Each number is 128 + 24 x the weight over the matrix's rms, rounded and kept within 0 to 255. Layers, rows and columns count from 0. Numbers have three digits each.

# down: layer 4 MLP down (transposed), 1024x512, rms 0.119, rows 727-757, columns 64-127
# gate: layer 4 MLP gate, 1024x512, rms 0.116, rows 728-758, columns 64-127
# up: layer 4 MLP up, 1024x512, rms 0.123, rows 728-758, columns 64-127
down727:178140134156068154103107093108094127157127124127137114102122152155144116091151115092108133102150107120138137145156177123143118151131111102157110111117128162126172117148122099124124142125108113
gate728:150157153135131180086150128113140083139113166113161161124150098182122106135110116174141147136125092125117164117121143099106090121135131125151118120138130094110114152130117130146160149117140139
up728:140126124094115118108075080158066149107108129160109148115096164092111127145125103119115159108087099090125116143122103106186110121124129135122075169151089191095075135145100083049110130090117150
down728:146134141093108159164121148128119127166120137169142138103146103182103120100113071094162146125151129126145135147088142146138123125115080103139096156119140145129116140135087071172106143166129061
gate729:141158126124090140136135107175126107108130150133144135136158079144140121144140125178115102164183116138110129103151118148111119076083116093156165105077102108148083122166124160136105127161126134
up729:111089114119127095177100149121127117087085149141093175096128177109126154102116160118120124093119184158137129178117113123166115142121105155129113126173118172119122130136163104131152126133127082
down729:087112166099175121138115137107139133115155104074104144154088076141107120128090155081125129063146142181140169111128110127134159159126159168145114173119118150167153153171129128118137123132138148
gate730:095156103123118137122106119163102107120094128121139124105137113112156126142144142149143143134100113124072133126108165130120117135138101142101117146159131112116128112148132095136103118106112113
up730:104099114113118142118142146148118086090142114141136105166148173135121102130128104109131118135121141119146151132121131126121092131112155117124093129109167126125154117115118123128133109110105144
down730:098120133139125173095154108097111144176141144130154128152136135159123119119142114145158087123169150142132101088168166129147152163092138116140146129131110162133097105143162120131117091100162167
gate731:135145102119090106123170094110149105121112150136117131114098084168077145150166099147155112138135092144125147105133109058156132084124132114114129113122128139161120139097131095107094114136101108
up731:112111155161093123115148156098166144122113142154097133152094116134166093100085159129124133146123159129141091174130120143169149166161131156137134132137145127115114114136166141103135141094135151
down731:136151168127138132120124118131141096140124108105119125126136110145112113140130175135129165131109107162143146117118100121114141131204112116116119103136108160138152110138126106127109114099115143
gate732:100162138156146095104149091118116101163117119129113150108137142130116144145104125107091103123131111138130139089127143118141127122155145120144118125106113165167111134125080178097082100126125108
up732:104126107103132159103156079154137141118128114104141154104093176157088128136135107107113142127164091143143108079106128150154110113090086101100141142130085169141133138116107144119104141082143064
down732:139135138111117130113188136126125153122101136139120125078144146109096173145121167133115130087148120102105167154128110131116141111103101098105116138107103120109102132131125119112068133122123120
gate733:136114116114119101099151130162083145094135132134160116112131088135159079134130078119120120124144106127129114086173123111126090086158133146126146135087127089125189111127132114148088138134110126
up733:183130152090163176144157144135108143172087143110126119139135168104111134112103075120146129126134185121088139121159105145119137118155161090184112105142114180141131131150131106107113130115131133
down733:113124102116128113109148137122149129129098146105159132105134167104144136120132118150145115117135128151143125122110121118143094150108133151108116177095157123118161121145104111160135172107148126
gate734:171118129141142157093082123134150135096154197139132128146149119158101104167179128121149143104132122090110129115121116090094122145149144072155085113114108113160135122118085121150117136133109165
up734:173104191111149120174161108123179122123141119150134123097125132130175141032120142111083105112140102115106132114146166146144147193139122114133133146144119094152125141094077122094120131143145138
down734:121166100136122093099157107126120124154155157118147114062101139138151121102129129107123105172084169128152146093120144157124140140152153121141158093200141138120153119133112115124096116162117127
gate735:130109101151118135050192092167135164109104132121143145135149136139169059125109136126110100102114155135140147146118130133125148092124142122092156128137122163119111105073148144163123088160145114
up735:126125184138142131102138145125119156133130138159127101135166109146170118125159144132167145109105128153119105120132105128111142144131130125130132122126106128137111142119110108104106132102161046
down735:112126190095139153095137129172121138179124108133117114133145111116116137137092104124106156127141121131141143137122121137134143124161148139152151110113159122112179136172155078147128104148118051
gate736:144172143171183155116124177104144125150047095114145101158133155157096095122148112181148107104128153142156122125132153134130121111147108106161077140164133084119139143141145156161093072131116096
up736:130147111207102072084147138143189116148117170108127136141148138130148140116116104124162137116120107143133144137073141146100159077142112106130141117135109140161119137174145137140136132125126110
down736:119152101132084105103124156193113077084138130089108131129155136086128154100153100150120110155103080087140140113137156139076135146094095116114133133154134146143145166150136142179128089126111147
gate737:132133159144167115114131088129133095126137100125158156120151087121152066137151167138110108125120136115132095141181136138064128121127148070132150112136158117106124125150148104122143099121126088
up737:102105150141153129109114138111094124162072138096140150133099110132114088124102112052115110099104160103123122125121091119089148165091105123130135170133138099086166105173108130145127127125161089
down737:131138143118156159197132136143109182098103143105151093096120123094198171126098102079136142122128174150156152164115132137104144108148094110104156180115157144095178134104127136126065150098153133
gate738:112144122124125167102209083128085086115116147085085120151129121110088138106142101139132180117142127114125088131136127124139110141103135093143106128174145142127054131115166102132112125114127087
up738:147112141112146083091127107107160107120178121156095094162131160148102096121159151131165074068118132140130142119192122130108128115141126114130168122109130131138149124123104147099132138159157125
down738:108173130188114120109163098128142124133129165112158143138158131109134112135129147134120127094123103123104163162150151134121101111116102121101133143106111129123111146136110128116106120163171142
gate739:164126145128149097135163133166151140134115134128181133132149083121128118116131114141113128123114186112092163122116163119095137129113146173166139136149148119100078156143122142132125138120116111
up739:132134121154127118169140087104103163128135156116118119119126133132153118157114111115119142124170128147125120106112114127159151090165117127135153156132166116147107122121136183170116103156153152
down739:131087153136123138116115146141144133165159210187158122105105118145165097172129157128135182160144117138142131120154166123119145106102108113163121127165127126166120126124129117129133149098100119
gate740:161156105108143172120175144166144098137144117106107135111135144116130177157116128113115109158146121142175141146103134146104099101099131152138147091135102155138108132079105111139113134136114136
up740:096103093170140136119082129159167115144149139133175145162092107131160105158122138124128114134129149160089056134102128132167135148127122114118107150131131136146142091120131121152105124136110119
down740:120123144138146156133105095144133119128074101137132176138064157142101100121148099170096093123127127186096102171097130103091134146098129140131116126138164136161171124149120113147147156142129083
gate741:133138091149100086120113151194151126125116151148101120173125129140126120136044128138148159146150138162084144118124115155124143105194127118131128113102103162148104153082161123130106137155181177
up741:185109101099180130140148142107114154126137072121116128146096080112171128107133114094126121125137131135172103118101139134128131137084164129131104143154133112162108111112108118165144114116135116
down741:128095134124124139084163165146142140099161126107172135069114121099166177158112125105124118131100159130155117148143171158123170154142160090172121098144144145100136115099117123137126135110137077
gate742:134159109095120094143133116147124125145123103079169168164102125160175131136098104141152084158160095173148151113133156093161146109110122139157166135120150097150126136122128102164122100122113150
up742:160140131133111160111118119132122146144105108115162118132114081162139116107142127117145082105140111106136105129191111111106104085132129191122204093119179092145069150129123115174103098113130151
down742:123119118145149123136096076113130128136187098128116124128107135078145085110096171099118091166094082142160110108129122143116166127091148152083168146106118136078124109161142144112155135136143124
gate743:145142119098143094161157123150125113127158128140134105159146104168083095100140167126143188126151115088134142175101124148155137092094151170114101133133148140124156105136140145133126099153137116
up743:145154138133131101132140094135151127105123106112172119168136102143106128098129134124152132122161132120117145111111143118093108106103149160117078088082110104091161127114107126117123108154109108
down743:161155099175144119064128142158117127093155140149128108141129075123113089100143163156127136166136104150126125112134102152123128079133135110114122131128121144122129130076117119128135146131138106
gate744:159117127179107144099132150149121159121116108100130157175077148164155102161124124097149139141119113098139130091099129090141166112099114132111107159100132165134138122146122115131083068158142113
up744:096116101142145106120086152118123131140105161126098153154114138108163150114155111107194131138125121167126152147104132120118137145106130133135108111102125144118131095166148112108151141142122119
down744:111133080114123132092156180162153126099152128145113153129127150129118188098105135075166117140111120146152155109134117172147098142143162175118079113169115198098169147076150159140098140156137083
gate745:147079103115083148114140141135135135135162069117159103113099123144138108164121117140141149111135149122121156131138130140101151098132117147096078127136128156124092124133139106131164091141113105
up745:176097140133149097088133131163116117092138144119144117108122139123103151144128130118141131141092115090088149176120138145149166099141149111110084072110090103093137111135130101100151144139160147
down745:153138135151138137168133119098140138137088134125108098175165128137092138138133173112148175119136142144097099153088147123126149115146136130101125143129110105143129119096132150141104169116159096
gate746:095158116107127111142115108137144091151132121171123132138173090113177135170135087111162141155120092156098102137130156121126096123140099144091113097109076117110088132136135128135088118141122116
up746:132118154119160109126116131111141104129133163132119121146153096111111123087136130110108117136135114074142152150142152131147100174137129138107139135152087149163166149159131133118131145138106123
down746:123139072118145119133097149142101115088143167071146143106155116089095129152141086146098147123117123134112170120161141108121097152153143168151153129133074171132162098107152149095115146135106122
gate747:128115096110128079134148124131118116123109105146136132144163074149130108115109141148110139137138100142152149144127142106134146115145137122109118136134153135145124144112108123131129138089108130
up747:104140155168134158125129114125129103082143105152132133098135115120170133121155155085130120120148110165093075135139133108117127122115071140142098085143122101109123144133143133075106112119117124
down747:142102136118104150139143183166168109120141082154093095145102119100121123094146169094111164119167156126109122111161063129129138082135134151134099099117108045125119169097133102141157103138076122
gate748:151082133175165087187071077117129138101096117057169123110130136131109120100115127134135149098143155102118104153088125146121151133130095139083138132151083143120158157126104101118167156122079165
up748:158089076147162107112095110150145110169081124127131099181142114089099103153103121090156133095127143068121141129122107121100153150128106156122201151167129171125145123147124117117148078127101103
down748:143116157156078107131107110125116137082116134152147085163100133091152141132136124122091111104131123133155088126165123144134159083161098128141160116111115157194115086139090096082084111141080182
gate749:116151114110129124121179131127133150098155154147152136135118146179111142126114150116135127135153137170165090153112136114140153129136165137139138127116102097110148113089146160166119131102105159
up749:186110129112104099116129114105110153130110110078108152096132116109116124133122054154124124111126105137124113110143135052122132122107157085115138116076136152154148182151130149123143082127164106
down749:124104113131132121112178132159160162174158124138132171142127136121162138134097110149140134113095139138113132125121112131128118109123140155127077121158127100152106129132127123108169167132135133
gate750:166131137094109099082102143148167147137097108164083136147104126146119095133118104108121084141108154099112133183130154154146113164113107094137127087105102101128108115137133111116135153144105112
up750:111078127130145137128140133157163147097128153086131105163121159110078129089074136118139099114137137115115111111127130156072173133137138079132151123080096124125145146136117075107124110129149148
down750:131114146135134154115113136147144143095124100107120139138149107121177120146095154166120096159128109151139153133109130163146132143098154149149162058145122125146135107126149126147138158127186119
gate751:146143106099120116162115106091115127157140112102141125116136117129133123154169136127121119146179126127118109134131115082160137130144138127159118118124101157160155093106155137104160102119145145
up751:154126110149129152180122139148130136120134152141136135106119107152107153148159124134092123121142127140112130129126115138114121097146159173132100119116111126116128126092136107149130119153184144
down751:111111121117189105169143140083115128133174153122133138145175159135150158153158093152186141142118119130093108120134174132144103154115141121114082146129126169104126151123183209114131105112142096
gate752:179108086121106098141168165143134183097125158097127087124149169121120104125151115113091114162159101141108171158123130096184141191116146147146136151103123100144087119156162098114141137134096162
up752:129142153145119169126151123134113121138163131137146111091121121114102157068171140118206123110112146130127086132103140112112089114172138125181119117116140135142103119151124137146116148091131103
down752:131087192147148142139170099098111082133129129169118192100111122083121138102161095137151157144116160123140086152143091148118135134125127124181141141183117113118151103115138143139133163112177171
gate753:101153128170143124090110139106170120100127111159144154151110140136103086145106048139110108146115158101110123152125086129134152085121182153134126125118129150101133139125137160167141130156053107
up753:098113080103138134151122134142109100133077108096125107140141117080124105052119140128180151142104151145113078170131085128121153110118139152150147119123102123174107127128123138129155160157100128
down753:133126112122134099141115124129110123102138163156148163126157160136147166080123123105114110130118132148142138117110084133163175120147110121132125106032126145153143133126089128151156127169143125
gate754:134136119127154111112152095137153122117102119084147134141123141138183125141127115119122120152124112124116123120111159105109129086110152127161139103147103133148137140123129112162141157145128156
up754:163091144121081149119111136112144127137102120131148173138127116113134112147094127146143115107107134169110141105123119112120168141119145109156116126135179145132111122101128127139169112131103143
down754:103186180148130165150148186160150160144110091138106106148093167096109152144112137099071147098168146092120152132114099137134135141106128104123118129114105113157121143120140119094139133152122121
gate755:095160137119114121105146099189117118126073147126151161091110105100086146140146089094115094138145128110122111134129131094147133096162155105136181108123159101124112072148115130143163133123093162
up755:123134135113165106096095100158093134158129119156113135138113168133160178115134142131127105151133116122110126169147114157149086096176094131136150131152121149142163166132131145112135151159090153
down755:140112095108144156134124160111126129131126124141106133149083151138134151140114113140176138128100141128143106135110092157140102136116145154103126086129141105168130085134146100121146155131088129
gate756:162128141127143098124107120112132120119144141132115132153123161120137073121116134142136080130103119154151154164127112138099110113126131156128122107155115133181137099130143127145138125108137110
up756:117148117174096191107133120129104101087127085089114135126085141125138131104121117151160110135150136155146127104127084142135139132089143105123133124126129156113151066125175132077137093136142103
down756:149167102101105068067125129096109152155116084103139118143148160126152125140130136135126126104155118166119135067125158120108131103134201080103136149083134132169148151183094078102114130091149157
gate757:150145125151125121111107118149137135127118074087141142096109148130147140161083119135147127147140127149106129147139158141115147124129110130103140137116140152103115154120102166132140119129135166
up757:127151160166114103147094137114119145134119166101138110111087112131124163136090152110150102175135139103111101089137110140155118142128107103120160151162136123105107116115136152081099123129119153
down757:137119142127119167144123136070156110120142153141106129117162161148112175155131126129065112136142146066131141133123113142110147113150115139147125099126157144154078114141132087109120094129137129
gate758:087115141078167154134122115120116136160129120102098126146129131116130177117138106125173116146132146121174093137122148126101104173162140165127157102115116123083129114149119180139174160169115128
up758:110100174138097118156158078125167135134188137100135191131133123106109109129137160113176094121152152118084112101148146125089136167096159180097153128107140179107169102129161141066100119109131113